python train.py --n_layer=15 --d_model=160 --n_head=5 --n_kv_head=5 --head_dim=32 --d_mlp=384 --vocab_size=2048 --activation="reglu" --norm="rmsnorm" --norm_place="pre" --norm_eps=1e-05 --positions="rope" --rope_base=71600.0 --rope_fraction=0.5 --qk_norm=false --attn_scale=0.177 --bias="none" --tie_embeddings=false --parallel_block=false --extras=["local attention windows", "a smear gate", "LayerScale", "weighted sums over earlier layers"] --init="normal" --init_std_qkv=0.0395 --init_std_o=0.0395 --init_std_up=0.0395 --init_std_down=0.0 --optimizer="muon_variant" --lr=0.00243 --lr_mult_down=0.7 --beta1=0.95 --lr_head=0.00527 --warmup_steps=200 --schedule="wsd" --decay_fraction=0.689 --decay_shape="linear" --final_lr_fraction=0.0 --batch_tokens=16384 --seq_len=1024 --doc_mask=true --train_tokens=106300000 --steps=6489 --dataset="wikipedia_en"
Each number is 200 + 30 x the weight over the matrix's rms, rounded and kept within 0 to 999. Layers, rows and columns count from 0.

# layer 4 MLP up, 384x160, rms 0.12, rows 42-56, columns 0-159
220,214,182,182,213,252,229,175,213,250,208,166,157,240,151,226,192,207,177,192,179,155,153,178,166,206,203,215,154,210,220,231,227,233,189,216,185,169,172,282,212,173,175,260,235,170,253,190,176,163,190,211,149,163,192,229,171,191,183,193,179,201,232,262,201,169,170,161,185,261,210,212,156,196,202,217,166,210,219,202,137,239,149,231,190,244,230,219,131,133,231,220,174,188,197,189,200,177,222,218,193,206,211,268,210,182,225,260,212,184,234,251,194,215,193,258,204,184,208,183,210,233,171,167,219,216,261,247,184,176,172,190,208,177,241,189,235,197,173,162,193,200,207,181,184,200,182,237,237,211,173,222,235,207,198,171,189,180,217,199
239,229,238,191,199,190,178,152,221,251,189,208,179,246,202,233,214,209,200,266,218,163,159,211,204,203,242,212,175,220,220,227,257,220,188,167,157,233,225,165,218,246,230,148,189,184,227,204,173,181,200,198,162,201,245,242,160,214,196,183,179,171,229,178,210,239,223,197,118,159,210,232,220,212,166,184,135,163,184,271,221,184,227,194,213,177,173,241,194,197,245,232,127,191,205,164,228,112,201,192,237,175,253,222,199,159,219,168,279,151,161,199,199,231,154,179,190,223,218,136,175,202,210,191,266,230,191,215,128,152,163,191,145,174,153,217,242,191,230,202,127,185,212,230,194,189,223,249,178,158,192,134,197,176,226,245,213,164,202,214
179,197,207,214,173,179,218,203,171,210,171,217,170,188,236,194,232,168,216,199,223,178,242,203,218,181,264,170,201,188,176,221,178,213,231,201,236,189,190,164,171,170,240,181,228,163,219,204,186,193,165,160,229,203,123,173,205,173,252,232,236,198,176,209,176,201,242,180,134,144,193,177,235,186,246,190,211,180,178,163,210,210,167,178,204,213,220,214,160,217,174,226,162,173,184,191,218,180,167,220,170,215,230,155,247,223,161,139,229,178,185,220,204,191,241,206,210,246,270,219,150,238,235,169,211,221,228,180,202,212,220,191,164,226,192,198,182,251,244,219,281,161,226,282,227,180,142,218,200,240,160,153,217,239,251,189,219,241,230,186
181,185,175,224,182,176,143,231,190,197,177,178,189,204,210,161,185,122,160,139,236,230,161,205,240,184,214,195,236,258,233,177,190,140,142,172,237,243,207,206,171,169,175,191,173,197,119,167,218,148,226,197,204,189,135,155,245,198,207,241,182,202,211,190,184,164,195,153,170,219,189,232,183,206,189,163,241,139,194,252,194,165,193,189,179,219,201,222,204,203,189,211,270,258,213,234,231,152,223,198,154,205,125,206,250,202,225,183,230,207,185,205,167,187,185,208,193,209,236,208,229,175,168,181,164,196,225,211,226,229,227,245,202,184,152,238,171,197,196,257,171,246,212,148,164,212,252,222,226,180,254,188,177,205,183,214,212,209,172,190
151,183,208,200,194,179,217,166,159,204,225,208,175,195,202,224,180,179,177,191,187,175,164,182,218,182,184,166,240,137,224,188,181,284,240,195,242,222,256,177,211,165,233,256,160,154,190,200,173,226,182,189,188,193,233,228,200,188,240,197,208,239,145,154,206,206,179,224,209,228,188,246,252,199,234,144,212,210,173,189,198,217,247,222,204,193,262,161,196,201,210,245,214,191,231,183,262,163,166,170,232,200,141,199,286,162,261,209,223,226,232,219,224,198,232,189,151,198,190,202,202,191,188,171,194,192,257,158,236,204,170,221,160,206,168,156,157,206,249,214,165,180,177,202,220,179,164,159,199,178,245,190,211,196,264,243,207,201,187,237
211,180,209,247,201,127,211,218,166,172,208,187,232,167,181,199,270,161,232,151,149,170,224,224,178,249,202,210,196,203,196,238,235,227,227,209,184,211,203,197,180,175,241,189,192,198,228,197,208,228,232,96,249,200,231,216,216,206,194,187,190,234,216,185,198,133,164,202,168,248,146,170,205,213,204,258,223,223,231,193,179,185,253,213,136,195,192,176,207,198,250,178,263,187,187,229,233,181,192,165,246,173,245,200,208,175,198,216,170,235,153,235,254,273,233,230,247,210,196,171,222,163,224,199,192,144,163,170,172,188,270,237,186,181,192,259,185,263,229,209,187,180,199,185,113,196,194,188,219,197,192,191,183,233,219,180,195,215,184,171
166,176,241,197,224,254,175,191,232,195,199,204,205,210,186,205,210,217,169,164,244,220,176,221,152,224,273,226,172,150,165,244,217,187,147,218,191,152,219,192,208,202,265,187,227,154,182,195,158,188,243,189,209,212,187,213,219,190,231,183,169,248,169,206,214,226,208,190,197,223,215,263,198,163,221,215,201,219,189,203,189,178,154,226,158,212,201,151,186,174,186,221,191,190,185,178,162,206,201,200,156,254,196,154,182,168,172,181,229,187,241,177,168,183,206,238,194,192,180,185,216,222,181,262,248,223,166,213,173,191,181,186,167,189,191,234,227,257,155,198,206,181,224,170,235,163,113,216,168,202,181,189,177,252,180,201,235,137,189,230
125,167,158,237,199,231,229,222,178,182,214,216,174,233,222,149,166,143,144,211,188,189,194,174,178,197,134,148,178,219,198,191,193,187,218,180,283,237,216,221,196,191,162,167,185,136,227,183,220,179,260,150,184,231,262,201,181,215,237,219,215,168,160,185,186,249,272,175,152,152,186,174,226,231,177,207,192,169,159,180,211,176,175,209,208,217,241,199,202,241,176,169,122,192,220,160,188,187,235,148,224,198,180,267,197,163,169,183,179,242,252,198,177,154,162,233,206,221,257,178,200,171,215,195,215,227,167,252,224,147,181,160,227,230,186,183,242,204,160,220,195,189,250,164,157,189,178,195,209,173,197,200,225,196,215,156,195,254,214,153
184,177,201,193,218,204,214,186,184,186,220,216,219,139,201,244,217,193,155,208,182,164,175,240,183,198,208,168,207,196,197,152,199,210,197,208,211,177,216,225,179,222,196,217,196,159,178,154,246,191,173,177,202,188,207,209,128,240,178,178,237,157,170,216,210,248,213,186,210,210,151,189,142,200,228,183,137,267,181,216,259,154,242,163,168,231,200,138,238,133,176,174,233,127,156,256,213,242,195,206,223,272,214,193,206,196,200,176,152,182,201,230,223,244,157,251,209,189,223,236,198,226,176,196,228,229,234,178,194,205,198,192,177,228,189,216,215,217,205,205,144,121,210,214,249,176,163,178,197,223,203,153,194,236,231,189,167,184,143,210
189,226,190,204,208,176,195,234,195,207,158,190,172,177,150,215,210,211,241,233,151,241,241,217,211,235,189,197,176,165,198,235,178,244,183,222,169,126,215,226,253,174,195,231,229,209,205,222,256,233,176,190,154,247,194,158,223,209,197,275,207,160,192,159,239,198,168,192,228,183,288,195,198,212,226,178,186,213,231,211,212,199,256,194,191,181,207,255,127,183,218,199,209,175,181,169,169,176,204,222,230,213,180,214,265,174,182,158,197,268,165,194,227,187,191,211,224,238,193,191,172,211,225,176,231,242,248,202,209,222,202,269,190,142,192,202,221,217,212,187,205,178,166,183,227,214,208,227,192,177,240,176,174,186,239,272,208,221,218,197
220,217,218,239,209,255,213,284,201,185,253,204,170,130,117,183,192,199,263,224,147,164,178,223,167,195,247,242,173,226,170,199,230,187,191,224,219,130,218,206,193,222,211,225,211,218,197,213,178,221,161,251,212,193,211,227,270,224,205,181,182,213,201,212,231,252,241,220,135,200,201,185,202,232,205,224,181,261,207,124,212,194,199,228,196,210,195,208,158,179,201,194,195,162,191,178,201,195,148,218,169,129,178,200,218,164,223,131,208,180,229,204,156,180,155,174,203,161,206,217,202,202,226,215,216,195,194,250,215,177,140,155,260,206,182,180,199,158,220,214,215,291,192,213,228,242,188,206,204,226,219,194,163,199,155,221,157,204,203,228
209,211,207,220,206,188,151,237,185,264,251,192,183,193,169,181,222,205,185,258,148,216,206,258,132,156,186,276,243,193,223,192,247,168,197,180,210,173,220,194,219,209,169,221,150,190,251,224,256,164,238,226,130,170,235,159,205,145,191,179,178,215,222,212,194,186,159,132,285,186,228,184,201,206,172,222,172,175,213,171,151,175,216,163,173,270,226,170,205,162,171,178,183,189,221,234,261,229,213,245,166,144,239,220,211,149,202,210,206,169,217,147,176,198,208,141,193,201,205,190,129,176,198,224,188,201,215,238,202,141,170,171,191,188,228,190,171,191,215,132,220,200,220,291,212,183,164,218,202,256,171,176,193,249,216,180,173,222,225,256
286,221,214,183,182,153,200,187,223,195,170,106,183,201,189,204,160,190,189,196,250,199,236,159,232,218,219,226,171,172,201,243,132,294,186,195,199,217,165,243,236,173,200,206,181,204,210,237,171,186,215,242,181,233,170,265,163,220,181,263,264,221,179,118,166,183,240,198,214,125,185,188,225,164,235,217,195,196,166,207,202,192,231,138,191,202,192,233,194,226,226,245,189,183,231,191,209,174,215,227,185,215,241,208,206,178,189,159,231,193,214,192,223,237,165,219,198,243,220,199,200,172,197,234,213,180,146,229,217,196,203,153,152,190,193,147,151,205,166,201,203,211,218,170,203,167,189,209,181,120,188,240,238,185,169,213,204,201,220,216
172,172,198,209,230,237,216,174,235,200,176,173,241,193,209,226,243,192,227,173,168,216,183,186,187,236,222,203,228,269,170,230,225,268,209,177,223,206,233,241,173,179,146,187,192,174,147,262,200,168,262,169,274,256,239,241,195,210,152,242,162,244,267,215,183,264,216,167,243,206,242,204,188,235,222,177,196,178,167,162,213,174,242,221,233,224,277,185,167,219,189,213,218,236,190,178,187,169,209,251,201,212,225,190,184,235,220,189,179,216,184,196,196,199,119,184,205,183,171,179,195,171,219,217,200,156,169,230,160,188,184,186,203,222,241,165,200,178,204,153,233,162,206,181,216,194,161,145,206,232,126,202,268,173,234,173,208,230,198,202
175,217,163,219,203,173,172,263,186,147,158,235,189,152,224,183,187,230,216,206,207,219,196,230,201,146,224,160,199,185,188,250,153,178,157,179,203,179,210,210,184,176,242,271,216,211,190,258,195,198,156,202,218,204,241,192,223,178,171,203,145,145,186,209,151,187,221,215,213,196,178,197,198,192,216,206,184,215,191,207,229,189,180,215,242,177,212,240,174,181,205,172,225,228,214,245,176,174,166,218,257,210,190,225,197,219,166,150,149,218,240,209,299,221,240,197,200,189,191,215,199,183,144,197,212,203,206,187,242,194,180,202,285,168,205,192,203,195,171,219,181,206,196,242,214,220,173,214,122,184,213,218,175,204,219,199,229,208,214,162
# layer 4 MLP down (transposed), 384x160, rms 0.0744, rows 42-56, columns 0-159
159,185,225,202,204,220,214,196,179,199,219,212,185,188,194,181,231,193,230,227,180,158,200,136,196,238,209,231,208,203,167,188,175,203,178,203,196,165,178,186,209,196,146,217,213,228,210,187,211,215,224,201,185,193,208,197,221,221,162,257,206,172,140,225,195,185,198,215,194,186,247,203,185,195,250,218,177,184,223,208,192,170,209,215,229,249,208,179,251,176,214,143,186,210,197,160,155,187,119,198,190,197,219,165,192,222,193,172,229,209,211,204,190,220,250,210,223,218,228,212,213,206,213,185,227,218,274,190,169,225,208,183,226,181,213,172,283,222,209,195,170,194,156,171,226,246,206,216,176,190,198,174,161,187,267,194,201,149,254,227
196,167,224,255,222,213,213,149,201,203,210,159,257,158,217,220,184,212,233,266,186,178,228,185,198,198,203,199,289,232,213,220,206,201,214,201,257,195,179,180,204,226,185,151,135,243,192,217,172,207,190,144,252,146,151,216,226,171,208,227,176,220,209,255,217,133,202,203,172,206,231,191,204,185,219,227,206,196,206,172,190,181,265,176,212,224,192,225,221,208,256,152,229,205,133,206,222,221,233,220,216,198,221,175,198,244,201,187,220,188,166,222,182,231,238,180,226,190,227,191,167,211,182,217,254,206,173,128,173,153,198,235,184,226,226,172,145,211,231,203,121,162,219,159,185,176,185,223,191,202,187,194,180,211,240,232,229,161,208,204
179,260,221,230,155,200,306,162,188,182,172,252,208,191,166,173,227,159,223,228,186,215,224,192,191,207,260,223,227,184,194,225,166,177,203,186,232,195,184,203,254,152,193,204,190,176,179,197,264,176,269,195,204,173,236,170,246,193,202,196,204,213,255,192,185,219,171,190,227,206,269,195,210,172,196,245,182,179,165,227,191,193,174,187,225,142,237,184,225,278,198,193,206,191,181,252,243,183,206,239,184,174,186,230,243,198,173,224,208,224,162,146,191,220,119,159,243,171,163,160,157,187,252,172,181,208,230,240,177,211,207,184,173,223,214,189,207,202,187,186,153,230,220,182,238,209,155,186,243,140,200,245,235,247,215,248,247,183,147,209
246,190,234,168,180,161,236,197,217,161,187,188,217,245,255,186,182,190,205,217,193,209,156,210,179,214,143,185,244,196,216,212,140,267,261,240,201,232,212,209,249,181,213,197,117,257,204,160,207,225,124,178,170,225,179,212,248,163,179,245,139,172,182,248,212,223,185,179,171,241,225,214,193,225,207,172,220,235,249,213,192,111,232,154,183,243,167,222,211,196,230,196,231,280,216,180,183,136,179,202,274,190,174,188,182,196,228,225,221,221,157,193,196,178,229,176,241,192,183,208,254,184,213,177,189,219,220,212,159,201,170,189,219,208,202,201,176,233,212,206,171,226,239,164,225,143,212,157,245,172,206,209,225,151,197,188,209,225,185,221
218,181,171,173,233,256,217,178,187,134,166,205,197,204,217,215,242,158,213,197,217,229,204,198,199,195,199,234,225,185,156,176,164,184,218,226,182,220,171,215,161,212,206,166,176,185,203,188,191,234,204,218,220,210,181,189,235,140,160,178,182,220,211,203,184,191,162,220,222,182,222,197,166,215,209,196,193,190,165,197,188,234,215,176,203,213,182,195,202,168,193,254,199,277,181,163,187,227,198,210,185,210,201,201,203,187,191,199,189,196,210,216,224,217,248,204,166,236,204,170,192,159,219,204,179,192,228,241,231,239,168,200,239,228,223,183,178,187,197,214,199,166,233,213,177,190,213,199,184,217,227,256,241,195,140,170,176,173,137,181
185,257,206,236,245,212,186,194,228,254,223,181,199,165,185,161,213,242,217,159,232,228,182,210,266,175,192,217,252,204,240,177,182,252,215,223,205,235,181,201,196,236,184,241,240,195,153,233,252,218,196,225,232,196,203,213,187,209,194,192,182,167,236,238,226,159,198,203,168,185,148,192,169,213,187,215,199,163,193,172,193,197,180,192,224,201,166,216,199,117,188,236,212,210,221,180,221,204,207,161,187,237,250,177,186,262,247,207,143,215,238,164,202,204,178,188,208,224,181,200,199,168,157,139,168,180,209,188,176,197,212,182,196,251,211,205,190,193,155,205,214,192,181,244,209,205,221,164,142,199,221,206,163,175,208,202,226,214,197,266
221,118,157,212,161,209,190,196,193,186,188,178,171,262,192,177,195,211,222,194,171,189,194,187,170,185,217,176,190,190,236,210,184,191,252,204,219,208,204,228,246,219,200,194,185,187,219,169,250,185,244,148,185,213,170,244,185,217,189,193,149,170,210,210,205,290,206,146,190,194,198,244,174,219,211,212,220,213,214,153,245,194,264,216,213,187,191,255,167,129,197,177,196,224,206,202,210,196,204,192,175,123,190,202,186,243,205,210,190,171,151,187,203,203,232,226,184,189,174,280,233,245,228,222,190,183,233,161,206,276,214,239,222,174,155,207,195,244,201,205,223,197,211,167,189,190,182,182,86,237,173,223,226,196,223,174,223,165,97,166
195,192,174,153,204,224,186,165,188,194,223,152,154,277,184,189,280,221,261,237,213,184,249,203,163,237,171,165,159,208,215,208,203,202,246,204,250,189,194,182,192,211,152,211,191,210,218,210,192,221,153,223,226,206,169,200,211,191,193,200,182,146,113,146,243,274,212,198,207,225,284,148,210,213,164,81,168,238,177,280,208,236,216,240,194,184,189,199,218,162,173,207,198,241,239,217,163,209,157,208,186,246,200,183,219,223,163,215,254,205,181,191,252,176,170,206,224,230,187,231,202,277,218,202,185,192,199,215,209,204,227,191,195,179,185,148,231,161,243,211,212,221,168,195,214,201,221,229,215,174,174,207,220,178,185,152,190,225,192,183
139,220,203,202,178,190,172,176,219,174,212,186,209,202,236,205,201,122,205,172,222,183,209,244,197,245,229,157,188,239,207,268,222,145,182,170,216,237,218,150,224,234,176,186,233,165,236,207,187,237,138,181,227,229,173,231,239,208,174,197,194,261,190,259,227,215,200,256,240,206,213,184,166,190,263,230,194,170,164,160,171,193,263,234,229,203,243,233,199,164,219,229,201,200,190,228,158,211,180,234,166,171,235,189,186,195,198,214,219,142,203,207,228,195,187,195,274,207,205,231,163,231,154,124,253,155,207,170,188,133,157,178,220,201,210,210,229,204,241,172,222,147,204,241,230,166,198,176,209,224,208,186,187,237,185,240,210,213,184,169
207,209,192,212,221,176,178,215,166,182,210,194,245,244,212,252,182,241,183,238,184,178,183,182,131,227,181,264,223,194,228,173,262,230,204,196,197,183,190,187,204,194,226,216,236,204,189,208,172,193,232,210,156,228,209,219,194,206,188,195,222,232,215,230,200,148,234,242,195,151,207,210,181,155,237,212,175,176,194,198,237,201,207,186,117,200,230,194,201,199,242,217,223,145,226,183,198,221,197,242,188,204,177,189,151,236,201,233,220,245,211,221,256,126,201,145,227,188,149,167,234,233,198,238,174,251,158,192,219,192,163,215,214,231,205,234,211,173,220,179,236,217,153,249,188,200,217,195,212,207,197,250,180,222,181,201,234,232,212,192
202,183,170,165,173,219,159,150,197,209,182,222,235,166,214,211,267,204,186,176,155,263,216,199,168,192,237,212,179,250,158,216,208,190,171,157,165,175,241,215,219,194,204,156,220,186,237,216,196,197,263,170,235,230,205,210,133,266,221,197,237,178,152,190,189,196,237,192,158,176,206,183,227,231,228,241,206,289,197,184,118,169,194,204,189,174,237,245,200,201,206,165,244,194,209,206,197,172,242,188,204,222,177,141,207,167,211,217,182,172,239,174,218,215,125,173,230,215,225,275,182,185,177,164,199,180,218,241,205,167,189,175,186,203,225,228,176,201,185,162,218,221,165,221,205,212,216,212,234,222,207,240,155,200,265,256,219,227,243,197
194,217,167,192,178,172,236,197,151,253,181,184,215,242,187,206,218,216,217,172,172,190,148,180,176,246,216,168,207,144,193,215,201,231,246,222,224,170,191,137,225,206,152,212,230,232,231,193,206,227,193,188,230,158,230,226,182,233,197,274,144,212,251,199,183,211,206,258,184,164,152,250,187,262,172,233,249,217,176,171,236,200,221,187,250,154,181,173,212,210,228,161,188,197,171,219,194,208,162,232,193,201,183,237,219,190,173,236,244,183,217,242,225,219,194,142,200,253,195,236,204,190,206,193,237,235,183,241,225,167,177,182,193,190,215,177,207,201,221,194,168,208,165,161,142,209,236,177,217,222,127,257,190,222,209,201,183,140,150,185
184,205,191,176,215,178,310,206,187,174,191,190,180,184,258,223,182,242,220,258,126,143,180,183,203,190,222,244,230,177,198,209,211,226,193,198,229,162,188,143,211,202,200,199,235,206,167,240,160,149,170,265,227,189,212,177,204,202,174,170,209,225,164,220,144,199,228,213,212,223,196,238,212,255,227,185,156,259,218,218,192,186,179,211,171,188,115,246,254,139,180,151,173,201,224,195,222,207,188,191,167,212,196,229,146,224,124,171,239,221,244,243,250,184,233,185,237,143,157,118,245,168,237,206,202,209,203,175,207,176,214,189,208,196,238,199,248,221,267,205,172,218,208,212,224,169,232,212,170,179,180,167,202,205,187,185,203,233,182,271
197,231,188,242,133,221,174,174,191,230,230,194,268,198,195,211,141,210,165,177,158,206,202,253,235,165,204,195,242,210,203,206,216,244,222,227,160,275,228,182,167,227,158,177,260,166,158,163,150,209,295,184,196,208,83,204,219,217,161,168,146,207,230,210,167,189,216,180,155,178,193,142,211,218,187,157,194,145,173,229,270,217,215,147,176,234,268,166,189,214,203,262,207,186,241,123,226,227,216,215,251,186,190,213,162,195,212,228,187,231,210,231,226,209,174,238,188,195,126,189,172,149,207,214,163,169,184,186,142,235,253,191,255,220,235,193,217,156,217,184,183,239,182,193,235,249,177,153,192,180,156,180,267,205,187,178,193,191,192,193
193,175,210,218,171,183,229,216,188,191,253,214,212,251,200,165,185,271,208,217,214,230,206,210,213,163,224,175,147,215,205,258,196,207,178,229,187,183,226,220,144,244,176,221,133,113,212,175,202,177,153,225,193,204,232,200,277,226,235,139,216,125,226,228,192,193,192,180,154,174,200,170,224,211,184,160,222,180,185,194,238,264,151,235,183,132,237,246,196,213,170,196,174,213,222,202,226,195,205,195,190,236,220,186,257,187,218,238,185,169,232,180,223,187,215,172,209,278,176,222,173,139,227,182,177,125,204,172,214,212,178,205,217,205,252,174,207,155,183,163,197,206,246,218,193,213,137,173,181,196,249,235,225,180,201,164,226,193,146,203
# layer 4 MLP gate, 384x160, rms 0.116, rows 43-56, columns 0-159
131,164,218,138,217,248,191,218,197,246,215,193,199,235,239,241,261,201,201,257,131,202,186,201,192,190,235,205,177,245,252,233,193,229,185,214,227,184,210,140,219,245,230,194,176,213,222,206,181,240,239,148,197,215,138,208,194,204,185,152,218,136,204,205,210,246,156,205,172,148,152,230,246,211,235,213,205,226,180,218,188,153,179,217,195,206,182,257,236,182,252,192,189,184,187,212,194,210,188,209,237,202,211,177,211,183,206,217,204,220,170,253,192,211,134,230,223,205,196,191,171,198,205,156,184,208,207,214,119,207,219,235,201,218,203,202,210,194,199,179,197,232,235,226,210,209,194,183,145,124,179,128,225,189,227,231,251,213,239,200
256,191,193,196,192,197,174,225,205,201,197,225,160,234,225,222,183,205,185,111,199,177,179,206,216,226,258,224,208,266,286,174,195,181,204,162,226,164,223,176,175,115,211,230,219,163,173,250,183,179,194,180,194,184,223,171,243,194,168,257,160,216,202,203,162,243,200,182,195,252,169,172,165,194,259,204,174,229,181,198,187,213,223,219,170,286,215,238,260,195,192,196,127,166,247,232,248,237,254,204,203,155,197,210,176,209,166,150,210,210,194,245,164,177,189,152,213,209,197,248,183,144,232,178,161,185,251,193,220,198,182,219,160,171,243,237,174,191,229,135,249,170,210,222,192,138,176,194,211,189,185,218,226,235,163,195,169,196,139,194
177,245,183,206,182,191,225,204,168,252,248,153,233,271,210,202,197,194,192,181,188,200,218,211,214,207,184,173,170,119,207,183,233,272,173,165,197,198,179,196,235,211,241,175,241,155,186,196,207,254,177,177,224,178,199,169,234,186,251,215,201,198,187,222,208,183,169,186,199,192,229,209,176,255,219,224,195,244,189,190,206,141,244,191,217,163,219,186,172,215,244,146,136,191,174,200,176,178,235,208,188,192,160,176,246,150,170,184,146,207,189,201,235,252,196,244,158,170,170,228,177,219,238,212,191,171,240,235,189,190,182,188,208,184,236,224,165,171,274,209,205,195,215,196,212,152,174,197,149,234,71,220,236,211,226,178,172,233,211,165
216,239,151,209,214,147,211,189,182,202,164,192,183,223,208,212,217,198,193,199,198,255,180,216,246,172,131,204,238,152,184,222,240,184,181,140,185,211,159,161,221,239,173,131,258,187,172,197,208,177,194,161,202,156,167,192,156,178,208,225,190,179,189,164,139,180,140,250,231,247,232,187,213,234,255,144,209,209,223,147,207,235,200,222,227,204,191,224,197,204,224,167,242,207,189,238,180,230,166,156,214,200,147,159,240,243,178,153,149,185,184,256,246,189,206,214,208,171,185,207,211,210,189,188,209,237,202,195,208,191,130,188,151,218,223,215,201,177,209,204,129,221,188,198,225,204,159,197,186,216,200,193,200,175,237,214,186,193,195,224
268,217,181,189,166,149,264,196,181,174,230,195,224,204,209,224,193,214,196,205,188,206,185,213,221,145,181,209,207,175,182,226,202,191,180,186,216,181,239,250,141,202,166,170,149,193,195,227,197,172,223,224,212,227,180,222,182,185,207,220,197,200,146,177,186,212,269,157,202,232,216,184,176,201,216,224,248,198,172,182,166,282,203,193,206,192,155,127,238,238,221,206,180,211,255,173,236,185,230,186,185,200,130,173,187,148,217,221,206,189,227,231,170,257,207,174,184,210,177,228,266,211,138,234,202,238,207,204,199,177,173,196,233,224,255,248,173,223,214,224,204,149,270,229,222,218,216,161,258,196,200,180,163,208,205,171,244,230,217,227
235,212,151,180,218,198,193,198,225,215,258,195,223,237,147,173,246,216,182,232,149,203,217,240,148,199,225,239,221,232,231,206,149,175,261,202,225,201,231,204,196,194,139,270,231,213,212,185,223,182,157,219,202,236,177,145,184,173,137,169,241,146,183,226,237,245,220,232,248,204,195,205,205,191,235,207,181,205,208,234,206,159,204,176,203,178,158,202,184,215,203,175,238,206,178,211,191,167,194,187,229,202,172,197,231,176,192,236,223,213,213,165,226,237,183,223,171,213,208,145,182,192,169,195,185,207,223,180,183,156,200,192,210,235,193,203,190,176,225,154,169,278,179,239,198,220,223,123,264,214,221,183,210,155,242,190,242,172,221,219
209,213,253,176,208,270,189,244,200,228,219,264,242,205,237,239,141,230,243,185,138,153,205,179,152,182,202,244,262,165,197,196,170,199,178,159,206,180,218,199,184,201,255,167,201,192,181,209,199,247,171,172,207,135,152,222,268,220,191,199,220,247,196,224,163,257,252,239,198,229,192,168,233,285,214,251,239,259,260,192,188,254,184,234,266,217,249,218,204,180,250,186,242,213,184,197,225,217,187,158,174,170,226,177,160,216,219,209,219,138,232,193,167,216,210,219,197,197,231,208,181,236,171,248,217,187,145,184,228,225,201,247,204,214,182,225,180,239,192,211,260,231,200,186,167,179,206,161,180,221,262,171,236,209,210,229,235,199,152,268
186,143,195,205,275,232,197,183,190,219,244,154,175,228,211,191,205,114,180,199,194,194,201,193,181,217,207,213,205,208,214,235,168,198,163,159,226,194,203,250,247,217,166,197,145,110,215,168,212,226,205,240,231,238,203,218,233,201,198,205,214,215,216,254,200,210,250,180,204,213,200,162,200,184,236,212,201,160,197,230,156,174,272,222,201,258,238,207,265,194,173,188,203,157,183,224,218,158,189,220,209,252,200,179,219,219,200,136,169,216,223,154,211,210,220,245,225,171,240,180,162,219,224,191,218,199,217,263,184,200,215,232,175,167,235,207,171,152,209,202,201,168,222,242,198,157,129,197,207,150,241,165,196,159,223,251,261,214,170,220
223,224,186,178,239,190,207,216,215,206,195,144,215,222,232,231,284,197,197,242,224,137,197,213,243,226,171,206,199,245,263,164,214,206,161,208,233,177,203,198,210,152,223,229,253,196,200,204,144,188,259,177,149,220,222,190,227,227,146,195,196,164,178,166,200,176,234,147,199,185,193,166,172,165,229,175,240,171,230,181,188,185,217,223,179,253,169,141,182,161,212,183,216,209,211,222,149,187,148,187,228,251,195,160,142,195,168,190,205,188,207,177,233,189,238,186,228,198,178,232,198,168,172,239,198,212,112,198,228,227,174,155,166,182,196,183,208,159,233,237,228,229,202,209,198,164,234,187,145,168,208,175,243,234,256,194,169,210,176,235
204,254,208,208,217,196,208,214,182,232,155,241,226,241,226,205,177,173,201,171,197,212,200,224,224,184,199,199,171,153,175,118,148,181,229,209,199,216,196,145,166,230,224,192,175,153,141,187,197,216,217,195,193,187,212,146,188,122,196,193,183,178,179,205,193,215,174,211,221,221,179,172,151,195,157,227,191,199,196,232,194,201,174,207,194,179,245,139,182,158,279,245,225,209,193,223,179,172,212,197,237,181,207,165,166,177,237,178,154,217,179,176,220,220,211,234,215,224,209,180,260,175,163,146,238,217,145,210,186,216,201,242,190,194,184,223,154,239,194,147,177,183,237,195,229,189,226,235,228,160,198,165,205,241,224,236,247,206,192,218
189,182,153,201,208,179,159,192,210,211,199,207,182,167,187,236,179,211,193,249,201,252,221,210,131,216,200,225,200,147,218,198,169,202,222,174,215,186,200,163,208,202,216,229,180,205,213,216,222,230,241,213,193,178,208,169,203,188,210,200,173,174,180,129,204,227,152,117,260,198,206,206,176,194,174,158,264,215,177,180,187,192,194,262,237,230,207,158,241,172,198,204,193,215,192,211,227,186,189,206,213,222,264,230,216,160,247,206,200,275,225,195,207,229,198,219,259,149,232,249,234,176,156,244,213,196,180,202,151,192,125,256,200,186,217,219,242,207,203,211,208,233,248,173,196,161,250,167,232,164,178,202,234,242,239,207,152,169,157,232
224,232,241,194,197,163,176,209,197,147,168,171,219,196,228,219,262,291,214,271,203,194,210,206,174,200,219,199,162,150,221,232,185,212,244,213,221,270,204,244,221,176,199,220,218,197,208,254,219,194,196,176,243,238,132,221,254,209,163,225,169,197,183,200,194,155,161,196,205,173,150,233,168,183,226,200,218,138,210,248,187,198,213,186,202,226,234,167,155,151,193,211,204,208,229,239,184,208,198,252,249,167,184,194,162,254,168,126,214,180,172,210,218,168,199,168,195,224,171,208,170,175,215,176,182,225,217,146,155,184,201,187,171,219,197,187,151,189,191,266,204,163,212,223,218,212,202,196,177,198,222,203,193,126,252,209,196,211,213,215
195,242,172,221,199,230,203,229,188,194,167,205,205,201,179,200,217,222,238,192,180,230,195,150,264,205,216,222,207,133,215,194,178,166,176,233,242,158,189,129,229,219,192,210,204,159,267,199,229,226,176,188,234,217,235,208,181,188,227,155,156,189,182,226,238,180,228,209,204,196,199,237,141,168,166,217,166,243,166,156,161,155,191,221,175,227,202,169,181,181,174,172,184,179,218,214,188,177,209,177,210,204,217,177,157,203,210,237,211,151,172,246,201,222,221,230,201,193,251,235,229,158,154,193,242,186,153,156,241,200,188,188,271,181,169,307,198,175,262,185,210,227,232,235,176,219,218,152,209,155,267,205,166,218,229,209,208,203,154,226
234,209,172,187,202,220,184,209,200,196,190,215,192,116,191,254,186,206,192,236,196,214,207,173,196,159,173,169,214,199,189,250,235,180,208,228,233,192,226,215,176,227,123,178,123,211,206,224,211,261,172,199,216,204,207,181,146,167,232,225,187,218,215,156,170,218,199,207,209,163,180,173,246,201,221,212,251,204,196,273,222,204,179,212,205,258,219,215,172,165,211,217,193,200,176,199,183,223,201,154,197,153,212,213,215,208,185,191,148,219,250,151,232,178,228,168,188,148,180,170,202,247,197,224,249,209,188,182,236,239,196,235,257,187,175,238,238,130,201,187,270,184,194,209,192,172,198,192,203,192,220,224,183,168,182,175,203,197,213,189